config = dict(
    d_model=64,
    n_kv_head=2,
    head_dim=32,
    positions='rope',
    init_std_up=0.158,
    init_std_down=0.112,
    steps=10272,
)
Each number is 50 + 15 x the weight over the matrix's rms, rounded and kept within 0 to 99. Layers, rows and columns count from 0.

# layer 7 attention query, 64x64, rms 0.409, rows 0-63, columns 0-63
37 29 64 50 57 40 37 43 47 32 53 64 63 33 60 41 72 55 21 49 56 65 63 35 58 49 69 65 56 27 40 20 41 41 75 42 33 76 44 59 30 76 63 69 32 31 31 56 64 49 53 30 50 78 38 72 36 40 58 64 36 43 51 60
52 59 34 37 34 47 33 55 64 41 51 55 39 62 40 69 48 45 69 41 37 54 47 66 43 36 57 32 49 42 55 67 54 64 30 53 60 20 64 52 69 56 39 35 59 57 55 72 56 33 51 64 47 42 30 14 74 46 90 38 70 56 44 51
54 23 38 33 50 43 72 57 48 47 68 39 35 49 55 47 49 54 37 52 50 57 57 28 56 37 76 68 73 44 25 41 48 51 52 42 42 82 47 49 18 53 71 63 21 53 48 39 61 30 21 43 77 53 45 63 24 61 45 54 47 21 57 64
35 48 81 63 76 41 22 58 42 55 62 45 49 46 65 30 57 46 21 47 39 46 89 49 34 52 63 75 21 14 21 51 51 49 75 62 34 71 75 57 55 37 47 41 46 71 41 24 41 24 58 33 39 63 56 68 61 42 73 46 58 34 34 55
64 31 29 67 64 81 50 64 80 65 56 65 49 24 67 23 52 60 73 43 51 46 41 60 49 45 47 70 61 40 45 28 94 08 72 27 41 76 53 60 32 41 51 47 37 38 32 35 79 72 51 44 63 66 40 63 31 34 39 56 29 48 47 79
66 66 34 61 22 20 36 51 33 59 26 30 45 66 72 25 68 48 34 84 47 21 13 54 62 32 51 80 39 81 46 57 47 57 33 43 42 38 35 52 61 35 44 55 46 28 28 82 52 43 93 45 27 35 24 46 51 40 51 43 59 40 58 51
45 51 52 62 81 54 38 66 51 41 41 56 60 62 45 82 49 44 47 58 37 26 44 70 58 48 66 52 48 44 54 80 56 59 37 82 60 53 46 50 60 50 34 56 39 68 52 60 40 62 60 58 39 58 49 30 76 19 65 73 46 67 57 54
53 57 41 42 66 75 46 19 44 55 49 72 33 60 45 55 73 41 78 56 62 52 44 21 70 69 38 31 46 40 90 78 41 45 76 47 50 47 43 40 49 53 43 63 44 42 59 30 60 59 71 63 53 51 45 40 58 64 56 60 60 46 43 45
73 58 90 57 61 77 31 52 49 47 27 53 37 66 43 62 57 42 50 70 66 68 18 37 59 71 32 13 47 53 64 68 52 50 56 38 45 40 45 65 61 17 59 70 64 66 60 63 54 57 54 50 17 60 16 51 63 47 63 42 37 52 43 61
45 73 47 41 26 26 63 50 28 50 49 50 45 53 56 27 36 66 39 56 49 59 45 49 43 43 39 58 39 58 59 33 45 28 58 26 35 53 30 59 88 59 46 72 67 37 72 36 72 50 78 44 40 71 44 45 28 41 29 42 73 31 48 44
55 34 68 47 47 48 22 52 58 30 49 77 65 63 43 59 52 59 46 70 51 29 57 32 40 52 32 21 44 42 73 91 41 66 48 33 47 54 47 57 49 47 58 59 40 57 46 52 24 68 52 60 47 52 71 42 93 34 60 68 60 36 57 75
50 51 78 46 56 71 69 50 26 62 54 82 46 20 47 62 43 39 68 39 55 59 66 68 42 56 38 35 33 42 97 51 51 57 62 60 34 49 37 51 54 36 30 43 33 55 58 54 60 45 55 38 64 43 51 60 62 53 32 73 66 33 37 28
56 33 72 71 67 76 70 60 29 35 25 50 53 66 54 72 53 42 43 50 55 30 21 73 51 62 51 40 35 81 84 53 58 88 74 33 21 32 11 32 37 01 49 84 83 66 58 59 59 77 61 65 01 36 41 72 70 33 65 25 22 61 37 39
65 60 53 65 35 44 48 73 75 60 43 20 68 38 69 55 57 38 21 68 69 24 01 59 70 62 62 52 49 45 61 51 75 31 43 24 54 26 38 78 66 21 41 46 71 37 65 59 62 48 62 45 08 34 36 40 37 73 57 60 48 51 47 46
81 66 19 58 43 34 65 29 34 50 34 55 57 14 65 37 30 34 50 01 65 63 35 46 44 43 57 74 52 55 42 15 22 39 53 67 78 57 72 19 67 75 41 56 71 38 32 49 51 25 62 19 48 56 56 49 20 46 28 51 41 42 53 21
62 50 44 57 48 47 44 32 52 27 53 74 78 45 34 56 58 57 63 41 46 41 63 73 13 62 49 40 51 50 44 82 40 65 54 02 57 52 40 36 52 41 36 68 75 64 33 45 40 49 36 58 45 71 70 58 66 37 75 50 51 47 53 37
43 75 47 18 59 39 62 70 48 88 60 37 51 59 29 57 35 50 33 75 12 50 41 54 50 60 71 61 69 45 43 60 31 49 43 69 56 58 44 40 51 71 66 36 13 65 65 65 45 43 58 19 36 43 49 55 44 30 62 47 30 68 39 35
51 32 60 35 54 53 58 67 12 25 26 48 26 54 40 44 77 53 60 35 52 58 38 38 32 59 49 47 75 56 81 56 38 62 54 38 29 42 31 62 44 46 61 51 71 39 60 32 58 60 81 57 49 09 68 62 49 99 77 52 51 60 36 59
49 48 40 27 62 23 20 38 96 48 42 65 54 70 34 77 53 68 38 33 53 35 68 51 56 60 63 63 46 47 38 54 29 34 74 29 63 76 58 54 41 59 55 45 43 47 80 36 65 47 25 58 66 61 00 71 57 41 74 45 58 33 46 69
50 63 58 63 56 43 40 50 24 65 56 34 20 45 35 36 64 77 58 22 55 31 14 81 58 56 68 48 39 30 69 63 49 42 65 59 47 50 29 32 49 45 82 31 43 84 77 68 93 10 49 54 45 67 59 30 44 41 77 73 47 27 37 41
63 43 55 30 24 31 44 43 42 60 51 97 44 35 24 61 66 63 59 82 34 37 95 71 53 56 49 70 31 22 39 64 45 46 42 33 62 47 35 66 29 72 29 48 16 26 43 17 31 54 45 66 60 66 49 60 50 33 89 72 94 51 27 54
36 41 34 19 48 51 73 50 48 57 54 38 10 45 29 58 61 43 59 54 49 37 56 41 50 53 59 45 83 40 44 50 37 72 36 43 45 71 59 59 53 26 87 52 33 57 65 50 46 58 19 49 60 27 59 28 36 56 56 62 39 60 25 48
61 62 63 69 34 48 37 44 63 46 54 70 72 47 57 64 53 33 46 65 52 56 56 45 39 47 64 60 52 76 44 40 79 70 45 72 37 73 77 49 37 53 54 73 47 40 58 49 48 54 53 37 70 32 35 00 60 78 61 47 75 26 64 51
60 41 52 47 49 88 45 40 59 42 50 18 33 53 59 43 27 47 45 46 56 61 68 56 44 63 31 75 55 47 30 35 38 64 61 71 57 43 59 39 40 68 46 39 74 68 69 39 31 31 72 29 61 37 36 68 32 59 46 05 27 77 22 47
01 64 36 62 11 54 29 37 50 42 50 51 73 82 55 36 55 56 52 59 57 30 34 38 58 32 66 37 65 79 40 56 64 28 64 16 63 54 42 26 34 60 66 32 71 36 78 28 46 58 56 54 66 32 62 68 35 58 21 15 47 88 44 16
67 84 67 27 61 83 52 79 65 65 51 45 23 88 61 41 08 51 55 70 39 38 87 51 45 38 41 61 68 37 61 33 53 60 51 76 29 55 25 50 34 37 91 31 00 19 69 54 56 29 76 53 76 57 33 42 30 53 64 62 32 12 57 50
59 57 39 36 34 48 49 49 41 30 57 73 34 49 83 57 20 43 27 29 40 66 55 70 35 39 54 24 40 63 56 75 20 74 70 77 55 65 31 56 39 72 49 53 64 19 43 55 44 76 37 47 54 48 46 41 40 34 73 44 62 22 54 50
22 17 59 56 43 56 37 70 45 32 59 36 21 72 72 39 70 48 51 74 20 64 59 32 24 42 58 63 30 38 50 20 73 33 56 38 32 38 57 68 13 17 16 24 61 43 66 20 47 50 75 92 52 56 75 46 48 68 91 28 16 45 42 56
32 55 76 68 55 31 84 55 49 38 65 52 77 33 80 42 74 66 22 37 40 53 59 04 56 39 41 32 16 44 63 43 38 61 68 50 52 60 47 54 28 35 61 62 55 24 73 34 55 90 65 57 46 66 63 69 44 65 61 46 22 75 25 39
30 37 40 67 72 12 79 62 76 28 59 80 31 70 44 64 73 61 52 50 22 61 43 33 59 50 60 51 57 80 53 51 55 39 55 48 24 56 42 34 31 82 37 26 39 45 16 49 69 44 41 51 43 28 69 54 50 48 69 57 76 87 38 33
50 33 75 28 51 97 19 30 37 42 62 46 26 46 45 58 35 37 41 53 36 71 57 78 55 35 61 28 45 23 41 49 58 39 31 49 32 71 88 23 63 33 43 55 27 28 48 16 62 48 39 58 44 46 53 38 36 79 44 37 70 44 43 25
50 42 43 32 31 00 56 66 53 85 74 57 58 37 30 52 39 42 56 81 46 32 58 69 29 25 55 39 53 43 56 35 35 48 40 57 77 60 65 87 40 82 40 31 10 55 67 38 57 55 35 47 69 56 38 49 68 35 58 99 85 51 44 43
41 40 55 70 53 66 38 64 42 49 28 53 68 43 41 48 49 39 56 37 61 35 45 74 46 54 65 46 55 47 49 63 53 59 41 42 77 50 62 44 53 43 38 53 62 59 58 36 72 62 72 56 55 36 59 65 51 66 47 58 51 50 64 39
36 56 54 51 49 70 32 25 45 58 36 48 37 39 43 55 57 50 65 68 58 47 53 81 57 60 21 42 45 54 62 32 64 59 68 59 30 32 47 60 69 36 42 46 73 60 61 67 42 63 97 63 33 57 58 58 57 52 41 44 40 63 41 48
35 63 68 79 44 91 37 45 59 37 40 50 43 58 44 58 51 25 51 44 45 34 52 56 64 76 52 44 57 55 49 70 53 64 65 42 58 42 51 48 64 31 47 43 58 63 35 40 58 44 89 59 59 46 45 56 52 51 58 57 35 63 53 45
41 63 46 34 40 68 33 18 32 53 37 64 56 44 52 49 66 33 70 52 57 51 46 57 53 78 15 36 39 70 89 46 61 52 52 50 27 19 42 39 78 38 41 46 45 35 54 70 72 60 75 61 20 28 48 70 48 52 28 42 35 75 50 49
55 53 50 41 41 14 64 57 46 46 54 46 43 49 56 46 46 66 39 44 53 60 45 35 51 43 56 63 33 57 40 41 53 29 47 31 54 32 67 62 24 49 42 51 59 47 52 35 49 40 44 48 55 41 60 50 27 68 44 42 74 24 47 43
74 51 48 44 59 45 56 61 31 39 49 50 33 52 51 65 29 49 51 46 40 39 69 47 46 44 80 42 64 31 34 63 34 47 43 51 58 75 73 53 21 88 55 57 34 58 42 40 35 48 24 45 72 41 58 65 43 39 58 58 56 36 44 47
57 46 39 39 44 59 56 44 26 50 54 58 55 54 46 33 81 49 55 58 71 62 49 52 46 64 31 40 27 57 72 40 60 30 39 38 50 27 55 57 63 57 42 44 62 65 66 39 43 45 64 51 39 54 47 65 53 60 65 41 60 82 66 34
56 23 33 46 59 23 71 53 35 73 59 33 64 29 51 42 28 64 49 46 59 65 38 35 56 33 73 78 52 47 33 35 58 31 41 43 46 68 70 45 40 90 52 46 53 47 54 45 41 42 03 54 70 67 56 38 29 63 42 34 82 36 41 45
42 63 35 39 36 29 64 66 49 52 51 51 58 21 58 36 43 79 48 26 49 42 49 45 13 31 53 67 40 46 39 52 45 37 38 37 64 71 81 37 48 67 49 58 37 59 49 23 57 46 19 46 48 63 63 37 47 41 25 54 95 28 27 33
67 46 50 47 45 40 50 75 60 32 72 60 49 64 54 51 53 49 63 72 32 48 49 52 26 46 64 57 74 55 47 65 35 48 40 31 65 55 40 31 47 39 41 53 55 60 50 58 41 44 57 60 43 51 64 64 60 42 50 66 59 49 69 60
77 33 40 57 64 31 39 68 47 43 55 38 50 40 51 51 36 36 39 44 47 49 57 30 20 36 78 56 44 25 57 22 46 44 38 36 58 70 75 37 55 67 52 56 36 58 51 46 48 30 25 42 41 77 66 42 35 45 30 41 68 27 43 47
35 33 62 40 38 57 33 57 50 46 50 64 51 59 13 58 56 56 67 59 18 53 64 72 26 66 41 38 49 29 43 72 36 42 55 51 47 49 47 58 39 38 44 49 38 61 45 57 43 58 57 65 42 64 69 50 50 29 51 39 44 35 40 60
44 52 59 48 59 58 41 57 52 36 43 69 64 54 35 53 64 44 78 66 51 41 75 71 49 62 50 31 44 47 36 56 37 74 61 52 32 33 48 41 50 32 56 55 60 49 49 55 49 49 53 66 40 37 68 70 43 31 56 27 32 58 63 69
68 67 58 20 55 50 82 64 14 44 46 36 36 40 36 60 44 42 47 33 54 46 57 42 60 42 53 49 47 52 84 27 45 51 58 64 59 60 64 67 46 58 61 70 36 22 49 43 53 46 30 43 47 30 35 33 40 66 29 61 56 53 26 52
61 48 46 50 59 19 75 41 33 65 55 27 45 22 65 35 24 51 35 51 52 80 50 30 65 36 74 72 42 30 52 35 63 08 47 41 59 74 65 48 40 85 51 47 32 47 56 16 51 40 31 31 42 55 51 37 28 71 36 74 77 25 41 40
53 47 46 65 58 40 47 54 66 55 48 45 72 52 49 43 66 55 59 59 49 42 46 50 51 47 52 54 41 48 22 40 50 30 51 40 58 43 40 66 45 32 41 25 61 49 48 52 43 59 57 67 53 65 49 58 40 60 67 42 52 50 58 46
34 47 39 36 44 30 47 37 62 64 58 48 58 48 33 34 29 42 35 44 69 64 38 51 45 62 51 60 48 57 33 50 55 29 66 61 82 69 54 47 25 41 49 56 57 77 63 41 58 35 65 47 41 49 49 43 69 36 45 65 62 56 24 33
23 50 43 41 45 70 53 36 59 65 70 48 16 46 42 69 65 38 46 44 39 40 49 46 40 50 41 48 65 66 61 62 17 38 65 31 41 63 33 52 30 65 51 42 56 46 24 39 32 41 20 34 44 59 43 25 59 40 58 53 66 39 36 49
40 60 63 54 63 44 65 41 40 38 47 48 75 42 28 50 67 41 35 56 63 58 64 50 42 50 35 49 31 41 43 42 55 38 41 31 64 46 52 58 43 59 36 64 48 61 23 48 43 59 57 53 43 45 64 51 54 52 32 69 57 62 65 34
46 48 42 45 32 40 40 51 46 38 44 96 56 61 42 61 48 45 43 27 52 35 55 49 42 51 54 34 62 30 57 66 59 67 44 53 63 59 61 36 71 57 76 42 51 26 58 56 48 32 39 58 58 42 59 47 52 45 56 71 65 63 46 62
55 45 68 53 48 62 24 66 59 64 65 50 41 68 34 56 54 45 35 77 61 21 67 59 41 52 59 51 40 51 34 40 63 42 52 48 33 49 41 52 44 60 59 54 30 42 55 52 59 50 39 60 37 52 52 48 46 59 57 41 52 36 37 53
78 55 43 37 40 86 56 60 43 54 35 57 67 29 46 61 50 38 59 50 31 39 50 36 10 29 60 50 44 59 47 39 45 54 57 51 68 50 46 36 50 36 53 38 45 51 74 24 17 52 61 58 29 58 57 56 40 71 34 60 48 44 60 34
65 42 48 45 52 47 61 51 06 32 45 65 71 45 38 50 51 54 51 63 55 36 51 54 30 47 32 64 45 26 55 40 57 55 47 36 36 70 45 59 17 41 44 52 49 43 49 27 30 61 73 57 24 59 74 49 53 68 53 67 61 57 43 70
32 63 39 52 55 46 65 58 78 48 36 47 68 43 62 50 54 81 46 25 48 32 49 49 41 65 46 62 75 29 18 41 47 43 58 56 72 55 55 46 47 43 58 61 58 40 59 37 18 54 34 17 26 50 62 31 36 49 53 46 43 43 54 66
46 51 48 32 53 42 53 68 49 64 47 51 41 63 53 35 30 39 48 50 39 50 47 51 51 70 40 49 54 42 24 35 44 45 39 40 47 35 28 73 50 39 44 24 53 35 53 74 65 44 40 60 46 61 46 45 59 50 68 62 42 42 40 51
59 65 57 52 61 25 40 17 47 43 68 55 58 38 38 58 44 67 29 44 37 43 44 50 59 47 72 60 39 65 36 62 54 54 45 26 58 47 56 20 45 53 60 49 70 58 52 38 68 25 47 52 52 45 51 17 47 46 35 70 50 43 41 62
52 53 46 46 63 27 46 50 36 53 50 44 53 46 37 44 52 34 48 55 39 39 70 43 40 53 45 79 50 55 71 37 52 63 52 74 35 59 38 42 18 73 47 37 51 47 58 33 28 64 30 39 58 41 78 30 48 44 61 41 57 52 49 60
54 50 55 51 44 46 47 58 67 62 83 47 49 34 56 56 59 47 41 28 53 63 59 60 79 60 66 52 58 38 64 52 44 37 46 68 51 53 46 51 35 47 30 54 52 58 50 55 68 40 65 39 40 61 59 50 36 47 59 60 37 73 47 45
61 55 59 68 37 44 57 40 47 63 55 29 41 81 57 45 32 46 19 33 54 54 41 44 72 35 66 28 67 36 49 52 57 63 77 64 36 28 35 61 82 39 72 51 30 53 55 64 60 40 41 17 28 53 61 47 39 42 56 63 48 60 39 42
47 83 68 55 52 42 36 22 15 56 38 52 54 32 55 64 54 51 27 68 50 47 54 78 52 56 42 76 63 64 44 59 30 63 47 31 60 49 51 72 42 44 38 39 57 46 59 54 76 63 72 49 41 40 75 68 57 54 39 56 59 47 54 60
81 36 39 57 53 44 58 47 31 34 48 38 39 40 66 42 31 34 53 55 41 55 45 73 46 35 52 43 61 63 58 62 57 53 28 41 54 56 53 60 57 53 16 49 60 58 51 43 52 64 84 47 51 45 39 49 58 45 58 61 26 43 48 49
58 48 56 33 60 42 72 51 33 44 41 49 40 36 65 42 36 56 63 28 40 56 69 58 49 52 50 50 52 84 50 57 50 57 52 38 69 50 54 27 54 44 51 66 51 64 47 41 20 56 61 63 38 68 44 58 39 76 57 43 65 29 39 55